{
  "num_hidden_layers": 11,
  "num_key_value_heads": 8,
  "intermediate_size": 4608,
  "positions": "rope",
  "rope_fraction": 0.5,
  "init_std_o": 0.0,
  "init_std_down": 0.0,
  "optimizer": "ademamix",
  "learning_rate": 0.000255,
  "schedule": "wsd",
  "decay_shape": "pow",
  "train_tokens": 1054000000,
  "dataset": "wikipedia_en"
}
Each number is 128 + 24 x the weight over its row's rms, rounded and kept within 0 to 255. Layers, rows and columns count from 0. Numbers have three digits each. The size before them is the row's rms in percent of the matrix's.

# layer 5 MLP down, 768x4608, rms 0.0193, rows 219-291, columns 2880-3071
098:125092128154077094119155155093119108152079135132097166127086140114077129098100124144163113158132118153122141138136150107110077129176126184120128119097124105103156126084120102092150139139144144145132095111163149133158140148121082080143140148144140156120121114138081150110092118127126128129095120134125136102116125139155119113162128129121128163143161147117156138160100108128106114108124119145098122138134138127201126109107093134151139104105108167116074115146113095078121101137120158125134092165133168105154141108131152178124144107150172163144119165151106111148160128087129122123
102:142167123103178114138104131120153120118134110110141107121123136118130115136157080125157158126166168139088120101117174165167142124112123128125127150138123143119137157119121133123124149120139123130161150124131153125125116165139092108115085096119138131098131074124123159115089104120148118120095126115085200140145155125113152116133101148179110154140110087141085159103151142137176113149114121132106128159113133159099118159157124133127168131117105121136137163123115113106167128126125144164109137093135102146104164125148124106137135163103154121123104133130147155117127080160156099132
100:150120170064129144101188105127141124166133125198121174139152111143102166121156118171130118193133131132168089132144134137125071180056128127130115133137103129120100173096164130113132180086080126123122135142090138134194143138152154159101119094104079111107136131117135086117095169122125118115140096111100168173093132106090118100112136148137104107122122114128110147119121137121129104145100111172164142163146120104141142146124127108141142112107114126125138107143117114113133177108123133152139116144107085125131131078126091122140175131127109121147113095135089110147124140087127138130
097:100146154109145135123145150166133148093136143113135176113144121141143122141138088103078119112166156131099141150127128175092145143128125090145071171093154138149182116100133134102101115164167119146148116140119131152081122140066195138150135106104127132145155120139092154155164135134084157130147120084113130137136118100120154113123138091093078166118118127146037120161103151115132064090105122146098112098131142119114156134176173155138113143107172133129132100143114106124131168112140149118154117107124140132111120151113102093117130104145106168150131157137175116141141104102107110171
103:125134119102154138105129120169139138122127179137113093122171127089105098119117130135121172115128109132165152142142113129111127183140130146144069127134115096171141132094120134137120081156118116097126098110161144102113124154062166136126100113081149105132094128117169125122075121143137077117122118139117127119103106159149167087120132115113050117125119115111108095136188134139105099112136121144148133141107150068119139087118083146121152142112133101123122124085092139082082144114132124112131155097137119127119120138112163106129158152165125181152115130120117121112130109139133118120
098:165095118096129138163189098124139189136145102123156099134136161133093144131094149160132089150125124119127150114105094123102085125136127078158074179095095149097129142124134131149118145147123137130102096125152157159130155117080117140135098145159144109104116113165137135130130119115095136093137155130110162117118144099149108112125189149154146155133089133149124128137056148129121167131160094097144128149120123149088117098109089151130125118131146171106117128154092111138094137182114149121139092121106184143116123115139137125103132131135151135143107130130153104129147149123088132127
102:126145124116090107086074104123153135150154164127111110104118147095104106105124076136117128063145095109094140096120134148157153137143135124017118101174114127097202109136157090090127111114133131132161107143134076129161108128098116169150146150105123138120169107124129107122168079123143134136160146146105128187143189153129146094116145152114117148116129145154152132145106084131179067091075093087131129130095178146130083172124130097116154127127190102099118167094139114128128124123128129131072141142139115116090143107136165139117114170152166147156074114155156140134163147151148110115
105:132127062098141138135162126116153134127135117123121111112150140175138124123098137150118152165134127146133083095118090128124145120143162119143147166138144123099127155111168123074156093112115147145127105133112128145113094155134171120102120130118066104135116086095090174089128108102167140113135097133098113137131108140135153104143144164095151104126118126116117135139143081113156152105100121150155129153142147128083107109153120130130139120128117119122170140123082155140127129125150089139140172149096125122125121103092123129105148158167146146094126160141133151109147137111109124069
103:120073145135162120134109129191105123140112150162116072083130113137132122153147091132090127109158127120132151094122067171148133158157106091170109141105117129179103146165094119142174145095157139120136101103154127164156128142165120146148123179090151125156104152131122130126197084108162117106128140120118149104134136141132098125143180142084145111133104121133088104153117110170096138126118121115085108125118153171117139076125166115142116194159134163101153132107127180133094137116165100112122106107147135151138157111103097096101102139106117146119131129165100146083116104111120163150
096:185141131102117105163162168149079111112112170153134130168105077163125113142061114126128135121123118103136118151104159154104130115110100178124097144134118138155121132148100161126167130125089101083126123090106124155138157173141121132131145106131121161097140149168109107137132107084135108152107148131127115089124112143097107139138155136135136120136126176130103112140141142157165122145140157112143086147121175097113123147112122159145193189109200133144135151095128134153132142134122158108110098163150136162128179093099100118122111119115170128111139124107159091115125130095110116141
102:107121180115095184121079100138108149090090083135119140172140128115137140111125147084144102128115152138181114152138107110149152128092139152076145098124132132135147114113110134123112141119114110087158109111141162122196149103120110117098109101121120113169111133094136103154133169121137128133130157137089114131123114155098192139121107094120105107114110122141179106110081125132134159132131128136136177118095159131147122140118180142111101121128128143130116133126163155112141102134164162122089130126108095108170094135154110134104154118138077156165119152138149091108110155144125102132
104:139148153155173109079120126147081111136114127225100132097153149099139138157131156154160105103102141159134110131135149125179128136131133122143140150128167170152128117134109182114152144122085115119149128119104134099099154124181182138123140145127164162176111120124128129162146121113122130098145149127135112085119164150141134066143138156122127093093134129129173151111085114103137079100190112101129127168157154150158159112153096108110080147127078136135144135137136104123103131105079151109190110142139111113131139131132092159130142117129111105114118122149066139122127128073111132100
103:115107159146132115147131152097116124147128114129140104091143142088111099141142094109110098142089146155099101143130146118142125168113140153163108106133126086149112144094107082094166115133139152143174100146111135140112132139137159089120181142099132126128087121107114126119097123175159118111107120149148100105116134159158126156124119117100156147129157147143124144130101104148102150122115117128129136132136122124120135085153134124129172115108142136126129107116122139128161133103093125104082131124156162167112145119164148152111136129087112141125116139131118112150150143125115119145
099:124128116151099142147102095104160080115141149120102120091122136141160109113057134095102129118117102094130135152144129140148126122121132105127129157124107117157125156113172158123133153133126128128107119121157158142071108105104100104116162154123136141129120151162133152117094121108110157174169112128140130117155140099143126157159093092134123121130112129099138118168140138124144134098122132129078140126120139087125090079105185171142147127128115111137126146165165086108158098114149129182120110116114133131097122120152125146143152135111160110164180093171162147112148128122153152127
098:134156112157132188101116145156101139123108091158141107134171138142154100171142144134104121150132160153113148127089084113126158137107126140150126111113127114154159145077122171128120179131102139134131098159126136139141160132200160097083099197067141177128084126085145129122120139068154113127147119077146094164090101125113101122106135105122112129184166114143106144131179116151128166150128167134138129125124106169099130132122148124129134117111165092064111097127138146135134124110144106109127150159103126143130132131103150129165170125090129110094124124118133201170107138114138118074
103:138149156133076116132146124152117135099126159123125102129134144132148154129134115163081122152117124162122116134137129061120118124147110203131112139110142148120131105126131166159147053176146121114128145078143143129101158079110134123158116167140106107115105134141111102121160161137106132124120129144123102145145095167142174113097100121112147175097132163168137131116159122164158159125109096134068130092085129127139121152124116123164128127150134127160127125123122104137136132152176134158103114108175130133146131101144094083111145126125106091133133092096158146144115127111117144095
099:100117191092126101128135147111131135154141117116087133139120131097158140138114130143117116136137115112102111098125107195091098137126146141124091091168136155149126106106091081181113125107147130146111118144171206101132133127122147140127122125132083112134111159137135151169122120129117138078135139150118090106159088197105164165152128123078144167132143124135138120078132089090098117115114188128156109098112131102164132139112121127173139149083128116136089155103109151082129119124093112140146165094135063139121136129150133123114147128149119124131114072127168113143166103158180097102
103:167144169152086139152146138061117090141130159116131104101142116126143136145139087146114138142104103134133129135131098167118141114138073120141135143187100100142109096119149181135098108097137142108071160163140122162164084150143121090121126122163124146119109152122148136110094114116146158157109137165142129160117131138145111180175095175156135150174161113090157135120117145124055128125122110150144147128132143111142091051143123148103148145186142112078111146130130167067157108142086126117113076095107117142142124158149099109096122120087099160109054117132089123107168105102135117165
097:087142081132134127090150127203089112130135111148154135091138088093119158171123157101139174132114114115143120095121119129161146142165146147162173120146114115127102136144114145125091105111135113155131142114127143112122089146103134121151074125115157139140150111118135114121119096114140131156106154159118152123121136194116129082136148085178139146100136097118109119153141164174137122067156186139106085095117115129135122144107119097123148129131116107143133165112142158137115099092138120132135146171130105106123151139132129141127106122120134148164123128125134122132106170160114153130
100:163119125120151112149115143150125133149140144150155107188102180142124097112138153150111143159128108147142117193136108130115134078140131100100152126121115084132159129121105114125159123155107146111122111159144135127117165118128134144123108193166198107094100136101136123115155122169153124147169118151075133148154124110136115124077117105170131130159139096143122110143123144098116130115133114127125149095107173154118106138122160134092155131114130110139131124111118121116153160124142120139124112134133142151098137122132092126123149104160148105113081098131147119140118142111115149157
100:135104186109132091148109166124147094119129124195107125106130135151124138169121119154075142072112129132125106111142121134142158151135105151120154117142132137111098165097157158156124184104104070151137117147138113136140150149122130125145161111125122140140126105137111171106129104150157119120146122119123141156151156143120121145088136110132124127142109148136163129179160112153141146113138157128090124163163127143113141128099102130124125108107123117164122124124125133137133134135133163122119151127116129107113118110112145153099111123144108158124148142137132094131137139160121156117
104:138135140130128128125088146053118117108125150082096115140102128134158148120119122120115148166184111123098154156145149129072111143117081114103094088127138118120105142116144099134106156164090129080137110084153167107134170130124198185164122170129143139164158117108109120149170131139176129105119088150141147160154108135113104131095186138108101140142100161120122158137179137101155150167107112109157144172131158129112120121129141112141125129114123165120126131093144117066131174145152115151146147136077129133124104112105090147118106139112106119138130180114145149107078139137119119104
102:146121121130094156091063098122129134118147147109082127116133124159114089129139107125182148161117147138121120119145119171098135152071121115149153149112131119129101150125163112113132147114116118194142088115146129145094122120153101150149133179151121153143128124112113185113131119111150134137143129125101110110130084134138167109153116132124197071107142155122139161121117108157159135135124113122122128086124122102098096187169112136194146153135121135108117105147159162127138127156106093124145098118122175119097152128135110111134132105127164151111128135125128123117121138133126160084
098:097156140120153132159153155116123109139121125117093132122090108072107106121153144193075132105092121091143120172112076201169140091137125105155128137125110086143093098129136143130116150159112083128109129157119117124158071144112126131159165142118137123127096152138140108145142139155118109100101137151092173124119116098143109162124149141138112102125119108155151131125119161156139128102081119153144118181173080146134184114155118107106123144134108131114147111160171087159134079118123146150134145143131142156123154113110153123136144130090147164123135110116146105124130155109122151134
103:172115100130086160107148104143087100086101140157128128107090105130145132102103116135118101129110158154103148136163131110140172129174121080102124143126119144128169173120141140165109145097145121167175156092130137146125151144066153099130125120111110124129156131126108140106160122142144135167089130163134127126091141129131178131103179129084139128131146155132120092161155099069132132152148115128118142090160129121161098131103126152106122147099175142094124095101142149154121116128102121111179163128138135120140142126129158103120130174114117162104211111124124147168167112122142160149
103:086171132103125148135109130092117128118096151128148133118129098098094170114123144112142097123083112146136083136132117138140112166154152123180105127127165112138111158178097146116150054180142116140166123124140101148127120149133123157136104119091116117147108095110135134147132121137106132137089132136157153147109103123110127171132135102143098071118123138142104119123111099096144167117131141139096120048148128136116113085142139158178105153130149140136130084149160112112139105157124121150083082143142164140121115111124109131105160129137109116115124147116106134099122148178102091148
102:160123128108112155131208143135091137145120123148100154106103141142126116134102109118131112166067160138110114125103116094111121166121102146133149184171106137147209150102133114086148118186114167080084128152123127125121167123115148195128120102132129135134108123127128040124132101118118117149119131137123132098126133124146118129085116119144112112153157173066144132103135131137154131109136118121098117100168149151138158103138115104164112150119137144192143093122181106155159157113157163106107151132106149118124096105144155151171102122122116112138091174156146094095083135108131123130
100:099096148157100144102155128155159136155082146094136129166148167094093118084120136055153134126130145140129113135161116097112145117132154166067123164136160107186097091102107129167148081149133111161100107155113165117126143131124106133159139179123084136181134151101144107135150134119139111101153140120095097113130089118149137155133095140113104135079148155097153139133103128112130107085163100113102137112146186168152160144126115107075124155101135125163141161089115109123157083102144133120140136094116148140115149179134121120080118137144071151097121119085124141155123083129134111112
107:127161112150115118094111119159116115081156133182111126127114136133134107140114093110139110105108121126144161139140147146081079144101130141125186119132180132137147159076143120143092182132122112123158118151149098110165104156113170121131136102162088123190114175077123119067130116105174150155141140151117132102134123174129141128135135139140131127163157125147098111094127174131038113153122114131140120160165116147164089132118138127128108119123146123113140103151149094101119101126119151135123112128100109079107125198156147111147090160110141106128131107088135154128140144120124113101
099:124123093111124157130153126122156212093127107126110121144118130109169105123147119111130129135131148119140110125140077120156137116117135139155102085116129156124124116128146165110148143080108136127143114158146140157146132115139141099127126180159088102099115129132100131126125116153156142142124124130112142087145148107140150093153179123111133112138136125107092122121132099120115143107098141127117165109160124121128154113145125119126131112110119150075107127130117177077165137097122137132138104094144104145127101098147131137150139137147126154071142134129117115124079136148129126123
098:114135162099119143141125124148136115104143158142110101158196131103073124098124146153143154181160126103121167144159117139127122172095180126129150108116176105117180135100132100139169119154113158119130074109147134134114118123125145094121147097110160115146164123109094167171099114099144147105136145118151154129165126150117130099163139106135114139116142154136140140131105150098149133119098156142136134093102147159114133133138128147123134132147140100120141163133145119129138138105129119167148146103116103136161115104128144104153129127072112125114107118101150149153127108152152210131
101:083127113093162130124126119102141201140095109107131136090086161121117142126097143142136071106116125130119139163185138140149114123099135090129116133056129136130126085132122146137134149098107124107129123115109136131163118136116102135128128127134125136151160125141127124061160095144165127149158101142144098107134074101117100184124141121064145126143105097160151177120136113149099128142104119148125140155093138144086124133151123115153147111106126101111114123114178129134161173138107111121127147096130121131054155123189110152122134107096117112152139114136135171148118145122155160168
097:114109115147114121107159134131109096108099153125167125124119115122123092135099117141117126097116124115135137106105110125156184133128133123136110116137126084120136129082103140150122094155145152135137096129160095120103127141124098147145137078083114130102157145074170142087079112118096120103127192139115145162133163164120098132167154133139119164106075099152111112126162137126152156134121134111104119152127137156155142125096092146128117090090172138083126157122122125123164122151131150137178145133103116114130084092107126139129147180145114184135134153149111108106106099139111157104
095:103111170172138145133152127082134146098125103136078142132120138062113158113161126081132085113099117127099132146135103144157113123131122099159118139094192132088107118142115146097131100087129077160131082110119155141097097104097111155139133150179154133122092142118088120145123172128116167102093151126112120126175112134123110165119146122109085114123104195115115159150157116158099158121129182099124097088122100135151137173099106111101133131123125160137111166168117132161133136175133141126116109126095131160103117122125106152118134116087126130174144139120103138101084146137125118101
101:117118085127115110093169121098121149144151147130108116095102153117090121131138098108135128115070120129072123159143129096109128146149148123138157145129149108107131141161112138135104144095125136138138117099130144103144153099096112131131129130134155155137146118123167149154141103165179104090094113131079128071174135115123132120143144130162174137090106100143139166125121147083140155096104126114124165121135153079103115138112162129144122142124114172143108142122118152129109100104174130143123069109116111117125127110092084163158111108122116159117147063148123109112143124121116159164
095:180167109126136145111084082117110123150123120118118136122097071133130120130169085168138152138140049106152137111147118113098128127078129146075158122172159120076135116166093112108147128129106151141134139140181113181115135142124133134126112113123157130118121105125172096128147139177116147140157130123163103119149116142122094105139157089094135137061126096110123131126108142161146144162133127137133130117147154115138117129088138086133097119103127111146159146138140106156095103125116158143159128134139108156132100103115117119102103116127089107153145143097152141158112109133117127194
097:139131145160126102153115125141109153127149137139096166136142163091118132124137124158113135175142091156127117143157140098105158153105152113140144162115123100146099104115103149133162151137094120105193142088162153112142112107078118111143082118121179117130117130133148156120140112095164138117153168158162122102089130157145157135141109121065119141099094088163097086159108106126126117090108126108103131056131136131094150130114150122137125101135156139106113128153141143135134107096153104150141120150110141146109178072139111145130132108104121134147125128179129077159106134134102124117
102:110082131131207121161101152109092127140141115163105106123123105136136110122180131127109107081110151139096072120146132141083129109141105122149102118139086120127173149157143106106097119121110107102163114105126152109099111147146125108127142163075175150115101132133139144132131090166134138131169133151125154141118160136106067115128143140112170124082102148123107166095113145136088134123125143136178162114158098102125177104102167152164119144134132116134099090135174111138197137125151123142148085146142085140113141112142140153074151130110143160084126104151115077124099099121102142143
101:152136119103112110107113144112196149136097126128096102174110132087154124114137135132116111154101134212135124117135132117090129165117164140183158120114070094157158131147118114111142095085120158123110094133110153106140126145115147085126132126124164112130111085096152117092127110160106159182141107097113126170109129167107128110160153146123162092093096112151110104085164102115113125133172102131164112110117140129088133143123099122145133103145136146108131123117128137139112122119162170130072132141123105095114115163133169157087122121104175153158096187134122132114142134165119152080
100:131124141105126111134111159085121060122104143134141117135133149143138173141179126141076155100180125111154095156091126150126123097185138190148127127186137125143149126149094093115154177126127153124133137103082085125119142112116135140155141179126132145083111129198175142165129131145139110130136136120123145110133158129135139099100170117123108145120139167085147125099166113145100151085130119152122111118168114114105091084117097086125165146154121149129140149128161120113095113140146145104116097143132104129144136112091159170109139171161134153115145099121144158097132097120152119146
095:141175138195132124143133116108137115154110124098099119126121102163126143169133167156114129107085112108120119087138099136134116088104135109122144131121179141115130141150152141110133151112108140121144138149139111151100155128088151104086087145081140140112160163096109104105096152158144168127112115135097126159153175151146097066150103118177142095130108133154148137116126143102129140153134102125135087143146155106108165157147116128120105139152140152110149120106148136131114134138204124147139130168143144144134093116127141113139189139134145097162190155097118092145105172122137110137
101:115145129152104099091172074148104145114110129155128132088109133154142131108112122121126120151118119157146113127124146174145098147098086138156115144127111131146104130123120118134146125133096150121163119136115118160152140108065170151094125144041132146102068131114125095119130101120177121091141119112136103155089140123159145133118087112089142121089099136143137122114078099131115141133100111135102123090121105099116127131088143116134147090139104158145121096115155098159144131120182117128167166144129108098139102124137135144171139168125155105122113130115116098111147089104162136149
095:195111094150113158157149128096116073076104159097087113141127128133174100133136136078093117122130185163142110129083145111164152139129162170128097166164131101104165089116143132152165122159139133114137156104113159149125103154070137140171131123141125141140126123091163157142115159111148156153109116167130099109100126168128118108131140162100132117117115120139127152156160131124142166109142100126132110080129143116127159115145086128121114137137140142136129146136136128140127155132144152110123098076141122116109124090142132142146112125158144153115146125139139085122104097126132121117
101:139101132105110134123158145114130112111079137142165116157122125149118139140147165110121141173154093130124115110103130118149134142149083166121122147066136130100092142139122081172098123190102159119139116148091128150148121152166153125121076194116141104130123097139125154126098060105135172131153161138130129129116131136136130110141153118106127144122122108143139157136145140129090131137148136142141150127098122104132132126106110149112118099118094179156131178126118171136160154123137152117146126137122162129120142123131137125156156133178113096151124088119133111169188140124084149160
105:159147195126122128138184093130134120140069153091114125130065143108116128095148137146155144131133102134149103140136140105109084111122079089144143150102175131115120114145117112132104101146156116144114111086095162116135139101175133156129132175103146108145136153161097138131146131157117105115096130140097150103130097136089139071111107109158083113111134094130096130152117114131142135085108121130127128097158078097122114138132122115105105125149139122161124120120131117160153148152162089135163139129111119066153164098126125084107120119148095098085097104131113090096147046171113156123
098:091158184179085146132117170142123104099136120123109162095124146118152142126116151095128117091157118130097137108113142163132106165134113156107119163149103100119130104123117160143092126167142126125114147093096124092168144125152131129106143136143148200122126120095186155133126147141086108109116127171106102130124063136161142139085160150125080146136119147148149141109131130127083111133121138111156134128096115141151131105155156190144123116171118146112133158113147107132123137124125127119129103155103166116137149132132136116143150127102153155181125135117103126138084144132124126111
102:130134149136164143081109156087159159119126133156134112106164102090132129150176136060111112127129112161117090090137157143098149116104162073140123115156129079194105123124120163086120164127104104098102158163146128156093143118129127170142123175122165108172157116128126108131113141124157136131150146106174083154149116114132128088100115158132114182159110135125124121135144125103114124109109099137134147146162158125162131103126147119129158136126089104147131133107136138158123157125121116137136163091107116149118165143120110151111081113139117113117111124087136142132135127114106129140
096:166118120153147106087131155159188120144129110111141125141150184113165133161129088095138106155140129118145127095112126131109144149179119132155103125130123114111145108136125116175148146135115169127156157153108121158139173144110143083095148154117137146101134146100139122106140125072096140153141149123155091145134138136118141171111126139132118132152142072160127129140149129137091139129112130087116102154148124112110150133121096128122131126081154114134128132116106111142086131144116113102145098163181115139118124119109145133137149187111129130137167125146150116135071157135109120121
105:168111159136155072113113106139138152158131157112103156105104099106152124093051142163123114083160080090101110107115128116119105074111117133139080115119132147195130116129134151193141146137114147095099125140109113091109144099140143145108180083119159115108166117154094145129173110102130144108142109124140122112150114154086133114159108108122137112143134109142116091157141155090154123099108144130095171162174131138129119141103132160118118094069118114137145140118160178167131134067118115092158135116099117129187114158140128130138108117131087136150150137142144103138142101107113132122
105:161134133151114118164124153130103151181118122134116158084150114125128129151101141095112176132158112097144069126127163149152125118155108133136095082122156146076112128140097132125094144154115134166108122127134095120100116168110138132126090182178131184116099128117160200111141166109144112119093117159130131075087154111117132127096130133134120139149125107122123086083136104128123131123123129139110105115105141125101119144121093124119099140081165111111142156180101176130146209146109131141131129138095113192116065126139131114137144119160127156087121147104125152109164135147100154103
106:093090154168173119095104122143150114101133107145158166139134088157126123120128155129121119146135132129104110075093143160157143162146132073146130154119122110129162082098148136142153127108109125166144150164118142142103153153185094124099117115140116117135155164160140117154137133142120093136148101164120124102110110116141111134149101156117109126066105140148142138150147146122117128175139105122125145156146108143159105135122124112115128089139140150100088094117070133133161096123138132122151131177087134146145141138156116109127151078123173112130142139114133122151171148067132157169
100:116125141130109148144124130132121168118127177140132118123141140129092149117118100151127160118084133160103166101108111150101092106136123152162125136157147169132138127131114165135126142136156115141158124140107147115100146121116147182132116093105115118144139161100111116109129102107109124105117168112136137121127126140130115106119112117137158121138139107109115120193080175153099087042137110128081146105122156119114119121140115136164121133124126188123139129134110101096118129159106115142174105141165115156152120096171095121130140119101100101066137151132160107150090128104133167123
095:096129143117137154142179139128104141090133182139099117116148132171105119148133136139118170125169163076134122092110104129182162099133105162130102076142146119079132138159144191149159129130145142175105125120103085142109156121148124084132140114107136158147175170118114122140107149142139113130143129123140093095131164131128149123139152150105095132123187154153139152128130127173075118120101161080151130133110157118138114117101165105099116152118155107147155127128120153159132121138139147134088152151094134118154174129133138124108146065140144171125164140080087141136134182130122083113
104:135165102125130104103148099118081111147115142126139144170106121134151102120140109148116104127132088155154143099111119139112116123100142134127106136142102122070162072152095141127137090113150104150135118128140152158124106156123125131110122147112133120141177132124114097134118105142178128122124147127114096174168127074123156102137189119099136113122142123166147121125106097150117128116141106137159113107097126112114112127108133124153111102112086137164140150117175146114121158151119115094138124139178099115154157131154137131115101128142143094117113104104125147102122165114150094083
099:100145081111154154125100130127118123138130125114165114150147138124150156097113123144159141114106122094096067141138120128101120134084129121113104099076110111154172153070138131104169157135153181127141125140150052152137152145148091118138112123100129156150120121171135154097159148136094108126151174123091123141086160145149136098149089105116141110160099160101088119155048132143107132080129096146178111146157139123118111137084124132149117111127143112145128143173135118168127110131085144130169152146171104059132087142142120124085150118143118136068136143087159158116164106109134117134
100:126126127103041135136131164136112134172154088113083129114086145089152192119147119109170097150149138148131138118165153132104128124138110122119126096107150087118160137125134123131139169124115137135177141115138157154102125151126113107140115106135129080142112128177152107102114092145100134104122136121116111099081111143127165142129115127091095096119123113112117160097170119113163146154174127117110109089097109148111160101125093096171142129132126117134134162153142148099151149121157120149139104139130148156094128153106113124107140124131138144114104130151126156101156144161109144158
102:110146133092120083111106156119125123099136107120174096180122101099122081131142135119132129122115080129136150124144114103103157147122101118114154122119154117118130108116131141155106112104173102103089166122165114131129142144146161123124147069135088131106108113149098128112085143108117115120089163161114161166103115096132098140145144106104166172088100141088142147122131145160133126118085131127127092126134090075152131134111121098117123128127127161118114112162113167144134115131137148128123161155145131147130133135121108130099136126112149116145082146120162095082153116120113129158
094:140126116153074137122106125116145126117180147112096154117128165123131119147164116126143137105148150111155147142119100131146083107133117090091121098105117156082110126157114140131150109157133103082146124101135122138127128116211119108113101068133110163098164108124190116112199136157095099165165154159115148131158157122131151143135129122109139087133115130159150156154152085111150102099140078162143152146156157108126102039118126144135091172076134104114129179110157137150120134099118107104107107106123110151137132129159123142152148156119133101134131164145143138113121135167099120120
099:117135159139137152108167139198132110172114112127123117134099144056110112127140132128149094090149179181183115184157122124152152095184107113152088140131139104172132141137146125131141098097085112112122137132109089163166083120127110112103136121118101114135100193139126081161114126161168082115134099156170109081116138159112084107140135151138158104137126127128115148130116114110144137171169117118122149159122160098118175099079101162136122078151142148160130084096085159094126154102160135155116128072132125116151127097115139088101110101096089106113114106177144121115133146104068093137
103:127112145106148119134114157098166127122142121151150121120125165114132139111107097147133158142162130099094056131099112107154168102105131128119145101133119154142108140166119170184137106116118130140106127145106145127159148119124169106129109125123148127129169211110172140140106105144141156124161114141141129084165127159146156158155115081117118106139129111127097082135153118143160140125147186212085132153127131176113146147125138108135146100119115084150130126130115087141130158132114156118138142133120100137139110121131180175134164111118146138153132131143148107095147126134129149114
098:157085128134187061135121110115131153144135122124176144129132147122140119104093145155110138187097122108134149099176147078132104105119114184097127112134126131121125110089128099106136162122131135127145145102118123115131119169115138148137126159144153157126156092133105128080130109128129126116111120117129161109144123123122123152125181113067130144141160111113095105134139127135096144123120125142144111154144097117132135161116091176133142157126136135151150144104135139110160143133114122165122120168125090161124086156166130124103110131163113122170131115115150155123131167117105168169
098:153097128126167118161163144172125136153103166132124138049132150135143138113136198165117095134115089115197098156122148107169106109127096150149171084137124149140115132120117129111189134152128136138169130116097138148118134152071135107184118109137121162131176161134149120181133107136127102118113093102153140137184124176144093105122150108133155155130106104125091134151128102158143115099122123103149117118120104150144122146159130136119136125134133125127125146123073107140147137158130142085143158118140131108116134176148097138147132139110166131119118139148129156142134136109145113126
102:159145106136111178125076106087133127145118152112134170121174135095145092126121129130162122164116131173161116158130144103132127142114162129167106143144114113161156166098114099137150100111103170129153147107138096098158171096143156111141139175140127164118123124155124118131162111107113101137155112065110106160138112188126113138075117141125125101132124119121087101144120117174135151199120142129122142106143159177145109113164102123123190116111125141141160133057125111133118143175138107131115159094141133150122155135136098112144089095152140163121125122118163145109149142146132141141
099:093152120132124088165160154125092091192119132126154154090172156162130117099151116165110151139092142107144136113111084127135118121096134156126098137097075162127157144083064088134181187154111156180194152138165150134124143123071123102134121157100121123094160086143149108136142142154097109168122127059113107146081131115083108092121163132146113108123147105096110098112123113117090160146112122138166112135077126132108136113107097126129125146102151121123105119140124129112108139134128096097120137110132150161102145105133162121143126125123127134127159107131064135143129183130146119117
103:131147135178142138128084135123127101099088183128124115082088092129161148153150161122148117120130123101137166154147147144143130129085132147105135132061165094173148144137145134101122177149099112139141093172121134123134140112137117128138100115123141134123133136128135134137169091079162119120157123088137115130137159158092125173167109130090126097129132133154079116132143122116135127109120128151127123130192123129091131153117152143141126150137131106122114170091115163139146131128128113117125130122129160200145117111099155090142144116121122134119144063135213171166144138168149124148
099:119136153146132102131107139152129101088104152122111140132146125097132122092134157103100154181151144126128170130132189112098133142105162157135108159097128120180165146143136094162140137142102098087113124118137129124093164121146164119121117157099091094117160144132092135086145144101128128118144096110113110143114163140141097174118157162136117120152121135114126119110114152130136124133074145104173120153096118173144135103174121128136136124135132156132133164142116159163110146143107150114119118141103141108114107110142101100109120132088117113138156100106173146129122067086092123088
102:107101137148145152147124099148157157154147146149171130120123144137114115118117110163126118116159109144091126150147124088159137092144143126131140118100156123084172153136111169164137112092103155106127162111140109128139124166113126145138148092095114142154129114128137105092133082139080141136071163136117116129145103152163101137149155123160115132084135143130140145099069109122121133090118102111123096114132118112125076165166103165123159110105102117138155144142154136133103118129131149140130135174123173182136111131130137131108121140158172134121154136110140155150147174106125100152
102:151171118120155093165176132100106127142139118147141156160123123139107170109145138111151148129136105112166120145153130131107105126109121121122142105129121134144143139119126154142139152103107104119175123095145105104118177130123104122118103173116113149157132102103116118097154124116112108126116150159154104157082110113122145113135108157103114170131162190189192102116087123111142139132140116143122078097133114116142071124155102138149131137137115164070123131138083142132123125096179120139161133161103109116137133117128130130119151134126138139124140154105126118103096179119156131123
092:149103083120080145117166133122122103113119120060119164102186095141131147153139112064132135149133122121154132125134169147116111139136091144160146145133106113055138138149105137102114151105089104120135119100091156145143167145127110045107156170086124148134162129118131121098090093148117115096138154139120137173123134116120117084157168142115130113089121139137132159120110140125152126142146107132154141119092177075109133112132125120131126127093166130173128090123160131151140132116131143190156110145163132108170141117123142111103089182129106111138096159125173111075122170166134125151
101:156125174123168087130157112140176114124138098147151142159115102122073142148177132162137121096135154108149101156089107117115137139136115159106144122150130110126136114164103138155141171083105153145139158122164114154109119147096083126132118124123096157145170186111113102142081102115136161148111140145135120089087132120078122128158129147128112115120112106117117134153141139138126176090132115100094116145105158137129125141124142136142132124122086120134114139087162146150154105118112129112162126111151119121161079130113142133109130102066111101147071098131158118154128105136146123114
098:121135111088155142113172118102118093163135100106168168112148158143162100131127104121088118099161131088155108130133095134134133139131142101154099134081124175125125121114115180131098130132139122115133136114114136125165102109087165123142140164148156151110187139133110133080151146171055124155175138141126120094124111123125149159107099104146159130176101141109078123137148147111147120158084140153168137170122122119143112121137161131102105109157163134138107111114161108126170098107096098132138114132139127131121083141144115131128105138099113094119161124136133104106110075100138070158
099:146129100163125093170093130113129120100156114123148104106098137143105135112079111129124130096119147105119115121088119125120122165129125110132132133127115079123115129119104076157100104151140133088141127139091116143130121140178094109169106132141141126127103165122113123150131123122183115144106124126104110135099147168131114127169105129142071150129164115106143107125162150173098107112095120149165122101108120174188181165101131121117070102180097135148151154120141125147129151115108119147111118172136093144133174075147108113141093145103159142116157106124125149089082154113091178144
094:126151129154160102112097113145144125150122094079177115157110156132135120132133134122153131094114159145100124158130164140082112117110153180150124144128099081117133101129152162139174066145105174102116121108112142143171162177102115115149112102096139173123080171145095154128131067117129124116146129140116108123169124100136139112140153160215113125108125149124111082096108136125129115102155089156122176171154147122131159123084118127106164116101166134111189107088144084122147120119132153110125177191115094099107082148147150157139149124119123098130117106152122123175140095147095111169